{
  "n_layer": 15,
  "d_model": 128,
  "n_head": 4,
  "n_kv_head": 2,
  "head_dim": 32,
  "d_mlp": 320,
  "vocab_size": 1024,
  "activation": "swiglu",
  "norm": "rmsnorm",
  "norm_place": "pre",
  "norm_eps": 1e-06,
  "positions": "rope",
  "rope_base": 10000.0,
  "rope_fraction": 1.0,
  "qk_norm": false,
  "attn_scale": 0.177,
  "bias": "qkv",
  "tie_embeddings": true,
  "parallel_block": false,
  "init": "normal",
  "init_std_qkv": 0.121,
  "init_std_o": 0.0221,
  "init_std_up": 0.121,
  "init_std_down": 0.014,
  "optimizer": "muon_variant",
  "lr": 0.00308,
  "lr_mult_o": 4.0,
  "beta1": 0.9,
  "lr_head": 0.00661,
  "grad_clip": 0.5,
  "warmup_steps": 200,
  "schedule": "wsd",
  "decay_fraction": 0.636,
  "decay_shape": "linear",
  "final_lr_fraction": 0.1,
  "batch_tokens": [16384, 32768, 65536],
  "seq_len": 256,
  "doc_mask": false,
  "train_tokens": 174300000,
  "steps": 4775,
  "dataset": "wikipedia_en"
}
Each number is 128 + 32 x the weight over its row's rms, rounded and kept within 0 to 255. Layers, rows and columns count from 0. Numbers have three digits each. The size before them is the row's rms in percent of the matrix's.

# up: layer 3 MLP up, 320x128, rms 0.119, rows 60-94, columns 0-127
# down: layer 3 MLP down (transposed), 320x128, rms 0.109, rows 60-94, columns 0-127
# gate: layer 3 MLP gate, 320x128, rms 0.12, rows 61-95, columns 0-127
up60 110:183148108110132127110117123076153083156103153053157158112137128127115175157107088120114176143142090152144147093136169182102141056086091115140156095147153166165086131095122141108080107137138153128182134145134151135125121195128126191183117116112139090092133122109171063148128104168112119082119123157097157156132227111142102071145109107138109047142115095094140069136118045145093115106101
down60 100:090078115110098138110159170147112125172106107188141103071150063154168052171116135094119131127115119127088115132148161095114059147159103153116122157103088119067125114098136121159123142158120153186100102130184130237147143119121106116172121124140113155148055157059167155116125119069101132156156107096130160092102170097066185120133152187098099103164109129135128169139152145158138135160095
gate61 098:083142042077166059085133086085129114138131150169141125146115111145142118115115124137137121119132114144165126120106136169178096081128117134132153103116181182174050130132129161175123156129099108137177136112196155128154059073150123099163178130147164159145160124073070177138113096186093139090096105145136135094136114130117142145082177137078073114084163173143082110131141142143173189121162
up61 103:126082082106131117092139081103134131100126149160122126095173128110161089151175095140174118113169179159087126147204162138152101133114122166088153119183073134096131139155084143115076106086107153128089149157143130172137077095138185116097126104106186058140107134117140078169068086184071113137115150128170081136151123145192116151166069109089170082160114143127126104206101108137113138144096
down61 103:077155140082177155124103134085134056133096140158096132128132149066150114133142186149147108178115096127111099117143164164149134078131106143157172121117156137153088106150078095104092127143145159106135136196170145107132122108219104109126121145175110184101142141058098161119121103137096233129169166169113192172131163108107089177128182117083155104163109108125106153162098112090125142108092
gate62 102:094123118102087128176101122073155044098077088147122144150152116106109152128122116122099135098116139093147146110132072179114102086077156124152047089076101164098142173120130102059193172149108213165087158164139100099153102145114157144127127079058137095118112086107092129143124144121110146134123146161165094111150133090092161113035085125142083114170143144162099111110127137107107127117167
up62 101:083107104134107138120134143092164120137123163134110022120106183097135115138129123057141104178161138133131140123113142177114172077159097101146113175117119143125104098131108104073177137213104161131108201135154113184161103055171166141130117120178100172091157081082094084128132084125166135166116120088188086153152079101090113138130177149167090165129142135105092149117167128121097117156117
down62 100:129122182118116105076165139135116172099121160093145208101118133125153097100120119100150140193175139161161151126098159087152107113122135149164203162123150111119167118088133118121128074076123124064125106094147138096116148137186113117104150152153130116143096142157144130094038132106112102125173138112141135229192138176106107153141138098147191130104050069115182117153091098180136143153107
gate63 095:106200172158074142118163128163109117129181183149150136132130135113154142146172123151136103100106159136159101113111118111206149113101155089135138145075088090070093078103142130124101118136097093136146140115094055120151196108197082128132108139142139140108153037129139143145190129170157103136130181141145200067144116120132117122100145143133083111131166112132200190132112122157101086187101
up63 103:197074143142133083075123115097172113111129128083122108144098153159174109136122228115166122160096102137117134102167133058152134158156081116120116185117115108106079151119104159164095140110181134109150104145151092126125149131110217114149172115159090109063103089141065154091079096114086107111142127101179161178130121107164134118136134170115130093106135111126211145163180090141081120152133
down63 096:071198100156137109170134113120144111124165168118085072095160173113169101114135143106123101143105144141131124128128087151156193104143129094162174129190145196138122153140104150105121115101099111121088081148136131178087094090161061142126141133131125115107076087076189141096127110204118204123125100119058120062116100153063101107126167108112148109170146082156102167125107106126152159075105
gate64 110:155085251163119074150136098173110122137152136122067164128098148096144129111122130159130110124125170115103211115082103080185148082139141133089136141154128173127116156201168118094112074115138132178168140110205138067120176156120101164094148151142154123122154164122109159147129130118170118151156132107154131143124085136173120107151140077180130068139092135099166159154123173104102082089145
up64 112:190139145133084110141160114092120203153146053118113128128109073220155106115169101144134150136105096169123090095132099110123126196181106160095127217158162077109121053123125140179094149172128144147116156138128164115148079113122134061143107060128149132120092145139080115139174159144132084138119142128146174126121095120141145157139100079130118108116126219110132185145156081144146129117120
down64 112:088144072156141131086136167103135203093126101125140140177127092150111128140135143104123124080063195104148095158125124118141158139148112125176103145127131176162096072140141094115153113164171130198197135124084132143093130156132084135109153182106151093196140178114172099120148153199139127152135103127117158093130202187095099143174135132139130147117178057130159067134119127121046131132127
gate65 098:107126096176095127150123104121143174114117099120136180095156103123118156172088129149140146134097145109196060146175153146151139138123145145130160153116185142149208122169116125159193132160185190161096106126114142087177065168093128153111152031136131085092124139169107055168103123143130125103131143174170117154138138127138116128172065105107185109115175092066128106129143103133100144128072
up65 094:146093120089113091186151141125148105137060136116148111087069100142112193104165173135161124165143117158132064111093085198178126140118085120121131124125100144137122127136104139119127116094101064138094126126106108116129106132089110100095109077183136128129147174136142167168176096047109156129170131085146118201180121131127185140142098120130139133161176161177140197056093114127115098177189
down65 097:136128177175139136096122098105125157116172110180158150118144115128178039156136124140146115141093179089135145083094122097086095134121167127149074101200147169139108132124105106053137094124166100125148070208124165099110164128135136108195133156140052122184110153050167116153097188139157141097113124125147162124128118130105078142097098105090110145108100186160125096160123119166121144183128
gate66 106:128154178111182124085071074076138133131104126184157138135091119122095133124113163136132085118081190187101153127161151122089091103116145158121148165176099120171114125133168158169105112148111133189161066146211106150144092134110187081183160131145114110099101153158153153095144113155108148116126072160143060125166092148137102162122166125091106162135161136107063076127179114123067115167146
up66 105:131104140130163072214148164090142102136148164067119124141172167098131209111100097126104164167104119126118136168097129098139174130059125127109125077160098122101136156158159118178144150120148096157088084136150103077144218157072142120091132158151132138175166112053129163112130154104123151156133158095096142155103127200136133098138104113161157139083088061081157135107149135094096104084136
down66 100:095100110247133145106152116120148157125146166152126147151164134156116105097130105089171179125084128139162129160125079144161145161135081147181106170086102139121153089109108097077132151133099146124116163145121096129066104107175152123155149128143194139127169157134126077112128174146178133114146147117142171128052099070086182155197133084141146109163140097124139111132101177148205183145080
gate67 099:112176094111158125109144139167116089120110134043081146090145079128085105145204142142135049033124068091172120144098138102143110091130136122108154121099131122088071138143130105106160110086097181145096111068163153180149109064135077111143112101133137159123160156114148116117163149151104112144078128135165145111132118098162115164171103158111106137165124183088156150155166134150175158049119
up67 100:103132104140144089204128117143104080119149079132133165137111082067065121110151120078132077141140141143079122114107123160153097108142108201101099179186113183129129076146126109147201071134114128104106141137160163093163133185107079142128130089178118113144181071083116118091166124096158069093073115093085101129095141127114158065063122155164108131134120122164139141083124146131092121095102
down67 098:152166117102138136075157070158129158143115130127099029129158148118068118096168120129163136118146133118139184162175126167175158093132116176091148134120136154148053152126083125092090164190200104101131143134114089156090132108124157172172150073141131129150220134111142158107113107151093126064120135151140129104108126146194174152134115122146060114126070133123159175131126163099167075116137
gate68 102:149130157159129099148117058152137105078143124154189121173144138069122102211149090135200162098126138103086099193151071139179116158081132138101162185170148102110125073174079166183105113113133189136127056120075125119081158132150162153109124166107141160137131114135124067083103072119101098098112091142191098123137155141097150099166122156158124100169120153140103113132124097130100131147132
up68 100:152157095114149109143085156099110126069150140085108136152153147127127106147128093077081066147183189119156189163163140091155152136137182093065133129090128115152121212136096118119166118148145105102147144076129163120128114151123140114184059150048144129147127214104136077118170125115132105113165090135165062072117093084126111159136134161117126097167178150112110149137170139164130136078160
down68 104:112185137102144166081109211118131079155123083118092096137117105132134113098154192134163091181129115124103140170134161099062118149171116120089120138111092116152149139107115167154135123139100107084171175088128143156143080117110036119139112141035168150138086128159104101109164125076136190134137122151126112133078112069124124078099177108101158136148122119064162176092147132076140087167153
gate69 096:094111096130154131132137138103168132136107124120060177159125148132098134118095135097161141099175160122149097106097151190143148108115189088136105131125164093083154180085168101048135125118129159139165148081173113050131128110113184169174109152072150096090075155111150115191064129105102171065184097053116138106084109130134109119133122142156188091110137149116149102135143155083137114095083
up69 102:139072100076113163101165086166138136172126048162114095100123150102139111131068145165185167112120147117096124097133124154115155119078110103107147121086180115107155173096123126108156096141156217155116151149158140112150069102119143159169119177097083160146096177123081058182194098081109140126157109103148079093146057159128133079101101124122094145078155107143089142155128124131132165101123
down69 100:106095067076149110073148150112104109122148096124134133139177066164180132150127105164139122120128135112125103143109106141091153123113113108149124114147122178084141149175145117084087169086110150094128108114078134231086124039139123134103071095111172138136145155027120140141069113106114181103145129090123133089120138142142196157095131163142217114139161130129152135099146136095193140130158
gate70 102:147100184173134169118082202080116056103073140072109107108175111140150181124191138084104134079099150117111094121166174136161118145145177142126091093095129156123124169155164121132126054123178169117110142060128122146121077126142145134109167108157146164140099142140106136078103116211130111142099132115096127148125135112182117085112159063143131096129107149067153112180087125096111128172172
up70 103:150099123136164127136133124070095172143144146105125147144119052101157103145114106177160135063166174142120117168100079139166158122089114084132088122167148100070116160107058091144139118110129108174181086140092113108097122095094096150128131113173158106102097108189131156115138182144178131082074000094105123118107103111094104155103126177165124175114161147111085166144097124152110137109113
down70 099:103112084118124210166116121115100137148067091117133148180158124169087114110090083145064096113124158097147130104124133104137109098137199151153080117129143192124147113137154145155130120087141123127147153125142074158118079135138159176170139074105132123122116117174156184132012089138147192140144200139140118073139142170120137092132143111171159111128051179138135146143151119070124162166119
gate71 106:097114110082037174099128156140148175130142106128136116106152155132072153073156137144150135129139155122137133080084095124134104051078169180115066152113095161090155084146076161131147097131185136084140155199132166147115147165178155108120099090075144166120187126121102130123127107175142143161163131061096125093093089103160097121153126114129182128083133103145088113192146077115097127168119
up71 099:166130128183123135155115151118197178108101148148128151099148099192125083194149131147153124178062163160058117128197157137174119198117157117114107113092152101171120162138179125121143087194132147125084114155162131103112142155040228137123160144158131119120129062085113162154153140094158130154121130148131141159142168076138133128171143194102144141124170131114124137129106133123163142170117
down71 100:139142180091127132143142098209112051102104142135165076088094102117142147199130138079135179082139169093140172141168135135124156105091110165149112115134128170163161125118153096135110101147060082151121126157121140142126104142120126140128107092123140147116151139157193145137085118093079172091104121170107130179074163115083087076078112142128059195099172127065185144123097092131132085118166
gate72 094:102090106119090116163132086148142142146110102145154167158159115118083176074090183113159123097094115051140088126212121182098103127164121144095126130121087109113081080035114126155166166141164117145078116106074142140160145143131140070105121148158173116115074062170096155114144154144111088133085105147093133062097100087080133121100157102093120162165129126122137137119151118140163052122151
up72 105:130161105118159114116081120176119116105119085205132062128150168150160110140141111100131129176148137159032112131108148142138024097135124125135118119121146136154117161151107139170123114157099149129148130087091065188084130153211075162142127143121140104122120126094155118166128150080149165090127127125157117202119170112155108141165170095166114171112140136072175157147067064124105117129076
down72 099:157129092150074146148166149096112113142118167147123131140083132096155124102073139172108170119113144081164137139036163164170095142100176135153136136106162126085121125120134077101053081132118150116144196177145147080184124125146144116127120149128073193160072136134113162136146152172168128170094126158170185167066106147113136177131103136102083103114111139128131154120190166202133157084154
gate73 097:162154147187156183103104171147166113121120117073145116119153218089161212119163112160135149114151122136164112111135095096095156138130165101111185099155063123108106105097098133168136107154090201167098141114168096139155140099160115141120147138119131100176084156188142120162097062128134149139120136147149133177100145102152137136127101137114093143147061090129167088163206124179090077158165
up73 099:100092141127100086162107128185137152106157124072124146159079114123132150157080120150168147131144144130109064097128152126200115052090085093180148133142177109122084142066140118153118192135169145092102161156137105123118124165184069143179074164154115101078065137168095097122117117072126082108145210161174091133107096084159111091080131117107095166107140116171151122143117115110128132130102
down73 101:119144108169119110054131125114093138106041158171116088126130176105059098098138152138159120197153094172111135123136087129125156141164139118098112094115147109170161152139086123090122137120090095151204084150107155117124146116126079111112140160098099119104154076114097207110147100182138133115136121162134172166194089103091073073090148155153087103112147187099139186071120082142100110132126
gate74 099:138162118152158111063080176092104224137156151114150138098164135098102086109146117146192133117165127137092126178190105106142056138146104119153069121091084131132175079111145137125101172124130096118157124165120134125118110119127131105121123167175120140058097096136135145119141141156165105078136154154094140131103099104199132107123232071116117149134173133117091127167076087141137103052145
up74 102:078114168174143160160138132140130099114118121144063083094114107093111072187124150090114173096031139088141169134104111104152131130187138148103177113157192120144154132183088125157160137142153127132138064077110130200146148112112135110073150172083121133135165153162137121119087155112099143130128128089134119118051146191158191153056109104133096102134115164093117113138163140159170138151171
down74 105:099167142113120111175123111089150146089161119092118151136177119138104037161126093131181099090179149077115105135132087044130130139125102157144095122109063113109185110154099082135092066134127146109131141069150115106103178110140167165116181145202131134104093166119160098171145112186106148123095110095180112168096095127174149116154075146158081165134112122136113180106108136146188105101092
gate75 095:197141057094161156081084157116125123172085107159117165178094157128138168132106144144186153051134147143122155160099111134100161095146166136171155152162156179133105144097059166148086155147146149090112134158105175112110114106108188158145081098085066112121068108158168131195138081158134186128066122127130115131123142198117147147169111145123105151117154109130152092174103100140105103108104
up75 100:131144104115129163176145160134079061176141134106110186088102134112110200104138125134108096107105144115098130170095155128108146105201098117097162104059190110172170138098064144125123154134197120144127155115108148124128087153133136152132130122070141130037137094126117131088081125096182118115123109121162153101051100125103186125218138182139102114106118176156112131134151164155120176136108
down75 099:155126070123144135140148165147107109152137100111112106132131116092078148138175109159143118151088054145120228173141125097106136101150122159090113168096111200169117119142159175129110126049100137122170113136134093162156098109091123114111103098097103053130143125124098100140119170118142176112074101116139075106080082100101112090191070185118117182126135124172097106133057131128108179083116
gate76 093:078145147100132134152162171191107138172117142113098100130132129149103123142112082132116117117175083129119168088087090151088092120140133092107123176191165117101133145090090123148124120082106114133159206154185067107120109156103104141099138142091111165136097192111169117168167140154152068109169118114125153189158114168166149089217113123189120181041132151101143184101112121148145147103117
up76 092:057173124108109154150136134141112101189124126112145119066147091131088133154085152096179103132149132104117104113094100135099092109194137125103092137103150138133138073141071149168123157138093082118148088119101089118141144150167123043145040126140159109110115140104115154136093111149075155187099149169059143126110170157150163124066168119164142111184138126178075061146112123132132199168131
down76 100:158135115134124138131161093157105149106080177162164197108099225184180128129144102148123138111088089087171114165199116113129162155130113117164092192122100104060101140247157141094196113173118139143114165154119104109139135122107170146152119097126148135061127149171127144121163151063118127076116147116143145132130104094127121152121131158172133123082112076096138133117125148154071146138149
gate77 104:142136149140144118189143154129189071173131115154133139084085113124130096133137100085177087129127099106069115151073134149127117040102189093144146163143071211088089152172109097156083099099125131124145124152118101146128075143106126101104172129098148055093146132143098141182125103066134202150076074118069114118100107101152108111158097069089143134130117114117124075123149143156116107131153
up77 103:095122135055107187073095095093105130126150136148177130122130126131119136067167046118146122106113133056176107083104093124129116095107110139181105127135113142053113162091081146101149168109152146109131104165098155144080146095126140122163136042143121085145139106160122183146111145136104151150107089165113124098137129142137109069065156172120089184085096105094106056080107144101134103172161
down77 103:062129153198136116121107146099146117136156116095111166079114174154115112173066143034111124141121108085023071148083119114106120139131098092144176156169125175133148082153087157199128190123099115127163166081153132138129113125138109150154177115131152094137145099138155181147117132140149158106145155072100108123120151142123130126150092127109160118123167139089133183115040102132176156078139
gate78 100:121136167121153090121084140122138110144123110153144121157150128102104108078150094121118097099166166103192187118108150100117078198118153202134177115127153028103129106100192117133107104166096105084179155111126135143108147104148105056182163123134197118084124120147114134120149117142147101185135079113081160139093145123082140143058160109117152174177099172193119154119159153144117097155159
up78 094:100126058114132114148140176150097149102143133134151117168189144171104096091110111172138143129105127106112183193128067124154124165160136130146103184130179139117147115157035129147172121114164188133156106155136100124126132110133154084149105163109189111168111100186115072151068120087155171095137126119113063143121137150146123080117137112109065190133210128156125109151102114167093096073164
down78 097:127139160134100184159126112149121066116091143104108163100123112128138134178087069152142165094113125153124141147146099102044110120097183096177115056144142062055157058088132107123129151146105187172058132125130117103100164137121120096094135106077104161130092141038132103144153139171096124158169041100077132132118148095106127090129134159132121120126143147091112127120091174144119120099087
gate79 101:127132163102127101092087117122154130176177078144162131117164127056115071136143076135163113193136114123141158098124160149121144193102125203136081114167143166098168123104141221162114129091099120123158139140096108080110077171139145144114189147151155194166127061110138130071105134123102129145168179112154137109060139138158153105100144148118083150077125156126135094162117111062106148171116
up79 104:103100105156101101102123108145131130110122222134164143069087142107155140150091106107086157079121106179140100085117086122111150184068091132141188100083077146087113112099180085180170133131155153145137124122176120149146159116097069083136148140158143070054154160132156165149123110144172163138141127153132157166074127118113152137101126093128126171134158162082085137086120171129186062089155
down79 106:134123112108105129175096090153129124158131145125137132109134117133130107130045075095111115180148109096124105201128154123144128151162120196144140130173147148152179057110146169180151096139108131153165106104158055106139152113148141154144109096146172095181118097136165136104129120222043155160119138120133105105062127162142134094068144170132149137168120165112123162188116135058086177124174
gate80 091:135139096153113109136186118110102080117124064127120109161113078156074115144164125171148108199145133088183132119132202091172185108123098132197105149148095111150133107073117106150105113088213180109160151075109125132127109132157118123130078113158155167112174166163170090055118100135178123122117064185118106099152093141144120123123145146153182154094119091118103118160154152130137142079183
up80 085:156166108097134152139147178161123054125073127124113067147125148078155106206069140085115190139056080149153139168100117113104136194192182178127151130159099112150167160144135145094110136081113174116127122150124131096148078136104157099135166111117142170111115136125108115165104116131103152114090146172096125129069146214156154104164137143164170127068138122113109156177145144062136141095135
down80 087:143165178125128125088215064103114108100158111130198117098125085123138083122044079119127111127092178138093123140119203109170094072114081134144087143116063127098150085096178096127100165117108087133153128119146143119103135100094151154144178099160088085155121141137156105121119109099104138132144152107127128105101234074085153093142069110109125093186130113138105136102117087135104137158149
gate81 103:208109154121166132106088128140136078109065103166124183194147147122137172137158172111152134104130109113144123103070128088095144070144102095158123061099148084083156119110169167119167132131089111076187146107117184071140091099073130166115122075133119144130092160140080132153160128105151141128139169076157086128085115154090153141113090174099148102050114073085138131160124109128128115156171
up81 103:048192157186181103106084125113055106113081107062102103104136148159065120084093177147059154130133141126192102153140173132107085135153147117129105139109136125064109170154133149112094084119110119155146127151147138190091123077115183147160113117147163131148093143105125145136068172144124124123089167156090092141124096115158148110098119139091109183081111094103147132120072090140121112139061
down81 102:090074156096073130158092080118095069104191166126179113164101139155161105123106083125101124087076088149098106084117071139070192123102099100106122107125173109082111121064126095158158100146085097071199157144116150093165150165116114164172116103101127215093100082111100106110124118122141126180155141113099123126141172118150141140128140159129107103115085114137092100126105148115181072153097
gate82 099:181174139152150084115095134152116178126105101131148156175040148123134157118160150160148138102130084118113160104110127190201132141175104161144140157102138058135130133086121093132146145094058095095176074077157043079200109123146196165156139168143149168129105109090093129153129127152156091151153107145120132115117181117150127131124105087167121081106124087100157136162131160101086135082150
up82 101:148130094178144166101098106142188066122111131182120161127139071119154106165116146110089147102158126127155075138108133126105132159130162085194113154105113113153159142093118189132118156102199162144081113130208133139085201102077154101130115126116117117145059143075107117102147101145135081085161074201101124118112162116059128177131130120132141164144159150086083202123125120137103106156085
down82 101:193127125093112117081152156055078106127108105107098119209125166165104166149135108136178097131143109095143148082135173140171168162192153135118150089121134071116150123099120166098141170077092147076148154103161151094102093184143145139085166070159125083118077102085142113133185121181121174138186143175092118155099114091121136166178157101157152128132094111097098116067121139165131147146150
gate83 096:160123112150111095149072127143142135106166098086152110089117142123165118112112118135143118084101131102130107209132086097109119143184121105179173124127149106168170132141130101128036140107122152132073095121081153118129128033159113092172154142160173170086091185114182148177165106174115210143149092194159152148079137123140104160135064109145089142147145174140132130100141164106100132092103
up83 097:068129075066167136188094127113086100148210093131164106153085088118111143067113142112180172110083120154165133150093095114123078093148167107155153177182159120178109122188125117130161113109115173161147154137141141113146195136162144115142155141162082163109086162143062183141122167161107129101070058066120110158113156114113114087122127098168105106123091168125108121157142126107099126135110
down83 099:111161161183116112141134105089104121147136089178131181152108110133101097118128091054107092130135143155144127061126187150187137108068117194124111098102083115153097125124118114133048135183137148080161092153144048110111090107151094170174150152040115102139189114112140134061116154105095125113138148102138123091078087143106132103154178174125150165172134084127137124112089113118150091116155
gate84 101:162157126173087149102094067144113163176115118149122140092094126117079181153154120148107138125126159126090086162116130105145104110116154115185132110148132065057151146090089082120127158177133137165070111167155068144114155154116077143113146138165156136128137167148100169160197078066157150137148130116167164151119138151132103064148017145108130131145107179078129134123076164187141151131109
up84 100:081082113132187160154136135121136110132181184210121125113162093072146144177149129139089128113096166210120148159166175106113102122114146130094080122153106155152096137171132084106119085120106148155135150145077118109130160160140047137106074056130113150104100121162095209094181138112110161145183117137160116161199110120157102118123152145121081111144085181141078149140141158094136120094125
down84 103:125148123078136074178099118158146147124082163111139135121112120175107080094108166139169121162157143138140144121127130107168098174131150166170151143079144191098081106051103130116118148148198153106161103113098103162118055122156179134132190175103145162145163136166186055141138159114166085145135139191145086128099171145115144156168150167097183103111133099158149101093157155168110119184170
gate85 095:164124193121155174134079117100093177090139146168062153123180120119172149172161062152134106108113149147140152132126101170161172105115118123126142108138178122132117143095117101102081152091159120121145150148156053151134096068106107136177153086161173149113155107143128169144114119165078133067137071131070155152146103123061063088134146137075131106158174082093106122088101110124106128064183
up85 094:085064144140140169136104104163110130154119118124086126107119118178131113160130135140076067098163119118161160133131108142191170164075143080086130158063147123145134170125152091099128143129174138165100145097043126131115155118142045105110141128157131147065137126111085141126062122114143057142160081172182077146074149120092058096124166180129167137142156102125110062132111156151124120092113
down85 097:134094120123150146145108111134157111090192181101138141188201113200080113154176117132127122106098150122104190155089164113110093091134179110093141148155160140132181126071098174144156106118093075145118145143144115114152144135176147148102116121086076101143150106150085126127137102148141160126079124084152124175131195154168114110144059166131155124157101165157079149137105097163133116245112
gate86 096:123095168141142128112103052111051199126143162036077121181142130068175124109182104151171120203117114166148138113098104091105159134055111131141177148116174129109092120100081110145171142147126120076110159121156124152144129137138163145129133138149168146115161138151171116173117146133170144143094186081109139134110143057142167098119123116130097167101171165122084104064125128165086106119157
up86 096:149154095185136090094135172136117145101160150136168107132099136115122098108185107108135139102047133117170150193072086115112126118125139154078103155170133186095073122166108115155050061113142119114138180110123145080096134098117101127100052167116073139127134151138097165120140168165125137144113196103112184073116142173101120128132083169138135121117099098214178101172124133123087148145136
down86 099:058179148138180160106091118121143126181135106073128107128145126164117162102097123143153054172151126127136122165194164159070068093147164116116142137096125109205077138095129168065140169080082133109206105159155067175125119095114155140147166132124146119091147168164122135189116127114122146104159145193158127062157086127124139093124135106129153157097099134123104164103125162117061134129136
gate87 107:157120126171126103105073157063081187110151075150155126156162142104125101130137131145140143125126152136143163162173083117124160114113120115137102169183128092106077153141141117112114106162119086123071178153140099117167114086125093102141170206123135160028165107162096154107166206074082127073122160160104150104111112116125133144112117123094144103140096138112126110091041150138117186054117
up87 103:166194108134062160131120143165171083105119096071183163136130066141111044085141109127128172149144143064076099121115160115142158104164125132105104079130126118108137126134122133140116073082118064138041119137135151105120070154110150080119119106114119110144185072134149123112139142144137174066113148139107090114107130185110132146133142128095115085116146110127171131189141118116217148196154
down87 106:159177165130114137126117147074142157108173136134129142150116130145168114141091207129126122167122141100156191160130146212150166126176080111105194112180078111098174208133075083132143168112125126079092148173135095100159121106078084094141144133126141119114126101170095135119118213052109137105150138100161133119100061183147108170164097133114112135123118121125119146138055091112117117111105
gate88 103:136149116071151164128103098069146150140151130111116157141111131070131170100149097149120159083098132108070127119117094141169151140087143165121165133163148167109197115190118165104181141137081114087100132128140091099074138113192138190126086147142137087083145115130153073080112153142137216080136095116109175077131100173077161104094076163148145129102127144165110115161133160124072060109090
up88 097:098121133165106077095161110104129123165169165067061109091115137095102080104119135146147120133083154122193129136138210180104216160172120157161154145144153093086148129198113139119178096076150053149131099105186137124109137145099111124112116095143078131143132129082098138129104132131117117105136118126133097127096151113053130033090120140184118115118084124172106130104117095079104161120151
down88 101:105148166175156154126101096132166128149089161113127100092097110094081151046101089143085112113129118066088130092127117150165133112115134090116108130205062149092113132079109122185136142112072131136088161143141119187127109206136148114135093121089155098146085103141115141093115183070131147066132122144139099108110125116093092126116122134178067075130181147092155101090075057137120091162099
gate89 091:137154084096109133103145152110188096127122092140135105138077080131123058139091114173118101083153122111175163074123179180155133158125194121093094116125153093104113140200122135091105153136107105103113105135180046137154103110142171145131099158081121166107155122133137101207137039092136141155121150142115160144079080141127049138116091129111132117050105151178148075148135129122140158145144
up89 097:130135090146177096187141098138099166086054125110187178094120195093138183119058122113100134189136154114047138120187138122109133129115071139137154117124063123104169101120114128186143130113112070121116164147089093092108148101153163138134137139090086124131151122157103149112151133077164183144105108107119091133232151122183159112140155122087134148102160105103110157157118179139115161128152
down89 093:110174126115078106101187062117121208089144069174144117101167159138130139137110081136117131153090173141092123183143138176113163148160092102111112168130082082080159147165085118121134201052158127068144119148147133068175139098114144145109104119110086135172122133188143084135129113116133150094093077108103135044179127080150120119129132137157154107128119157127075118139137088178104149115145
gate90 094:139133133118158149131100115136210187181113075149182134158116110111110178115122129137156131110131117143114130123154143204196080070155072124179026113099130112164105176134133129087139071083050144140132140122146161113137106116156107128068147178168105113130120156166113111122103080068072149082114196137157091113119120154124105165167102151137122139122137082089145164107143126148143160099150
up90 099:155151135078123077152119123150141075178071075139152099085136096105120090159070105148174106063109158078176072133072186101128128159126120140136071136079121121098159209194100057095139134137087149141096102124124093132192128156109062148102173131150131157150156093138132083132115079103130113079130149188174117153121146130152101148127133141124116112128132144102130171086154109102120133187158
down90 099:104128126166138066128111137113120106120097170061095115123122126137138107073086097153096150076166146138080164109119112097112151076108134116086129121140162145116140087111136164153082148156111124165106145105118201134077140131124165115119117110088155170053150101078144206121173162128125139126153127185170111073144138094140144096047135146108127186097107130144112118163109166209138102170034
gate91 099:123095166184097139135141130101126125074056166131136169173131119119160193100105122111193142113115137048168125139144141102141141079082155127101096140116143144094018148104127175109099140119167114148110115105094124086087115087125078137112150099113144124114122136087224143086162139151093130115118121148124129157129145094175110121178138132131075110137188147159091138197146203100119128163170
up91 094:148153120056164156087149121148166138146182128138156095123101107084120089117165121166154111208135154175093134102143101080137120141091170121062154133128139131168093138111084113181083065167091180161141189091134130142169132174141087164164118126128167130078134119148150075132167124154140086146146090159129160111101161121134157167092140124184181119079083119083097170078079123154114109073108
down91 100:126149150128088146100176088110111126134152111101125161174135202168139110191085114155184065136152173133158159135113153117120180092161123117098149191159138158203089152127133139089130101133188092138114108154088060163132139162125089149161126117135113184115235156088168134154141185117101128127161119109128152131150114107117123132148180098113148050126169118137164072145078141143161146149098
gate92 099:140118106146156054164147106120132115162119161128154184126121112126104132129075162105120093129115119180121116136207153153151154129069092205100128142130170153137120139182077163184154097128135139118216131100156153120110126186128132106098111135100120096103120157188106170079193146118130139160089199081160190141044110133134094145183154157121175110143147138135132128149090138176102121142085
up92 094:197156101128190129140180136100101180187144080094122171095136177144081128022158118120106138132120082117145073150143122159140131112182151108111080151144102110135127079062099147126154064059131154129104160116179174138144159071120173075139097138166113149133169097129145121185133146113138100134188100141082145108095156084087142144118124109184112133134111161124140148066120126123115096139138
down92 103:151107163124118171117091152136176090218146118136093117154084108187125095153190115154114081065148142129133085149091053136113183062168150121106073145116100107161170139207135119152139066138127143128179118178125121169153127174151147166178151124164143145109185089183058154108147147105169129169140111099134079161143096135123118134121106099142115158121165146141130115114103139134068146110097
gate93 087:184097111121128123092110168133114095150081105178215162186152147142120156143087134073135123143112138123144070128128118146162157122189137176171094108120170113169133103103162100068138168130131092101098104147125143136090113124106183136074110135026170192117174166108148111133125115087150170103137123130147120158098126164159086088099133145094097154110115055118102101145179200134111113110172
up93 094:078157108110122143139151091137192100148195096139099151123148096164112184180119103152182173106108133187127133107143132068170135161086132108153127142166067148103157126121124128083133081118158163200088134175123151139130152181155179154165081151174087203122133071128191128130142109104114110136085117062144076139160172095113075141163117120079125103130151133147099179100101128108122139160095
down93 095:122138168124163105073176225061147192145174122090149113171138106173108159102117095079132114113132140155112131116201120144085206147179149160124123114150186111127116110196161075115127117070128115174117191156132129181162194102154123122147096116171158115120097155160115135150105119059110115135156116150148146146116111133166135114135149047141095164105116100129147177157135110149104106150130
gate94 105:128094155109104143176144113157144132182111114135080176093085154117134115111141193134122105152089178114144149076166149116148147095159133085115148156099155129131082196123139162066101108146139139115076157157139134118102102138074109193133138105178190090141147063129171189164144154129070092170118195100135141174157100178128129116176126096187112112096131075103089139155132176072144135082120
up94 117:097072102092079180139130173126111088165107076098108144119084108217153114127094170179103138141130129140146138092161073129143117083132085088141087100067117149121103127133086085069169130112135135120105184130134166127089156199130157147157153125112127088131188167175109167118134130111121095135140103115147125156155097154158069176122164198104122122184136122132139135149203153103168057141129
down94 107:145132132119121143135074122118114136131167125166099219114116088109185114094113092108110135164118147164145126171051115106099156160136121093108160123141162101058140155124090045125145126170124056173119189180129162105115172114148191056143170128068097123099129130118093163088083150150150140177097107147140113145084144123137107130060157152085076099131171105158152131144080117126143152164139
gate95 109:150125126091119146075107231162188117082121158158056088161131122152132139107139127162134108103123112132174194119138109117151090160147137119123081090127157098133087125157070063150121094104096160095089159131170109116076126140184133116149049148152133077153146154119125144187137142144106091070087111163107137107128079123093127143179186142062126137088136142125115090148179100176138107136166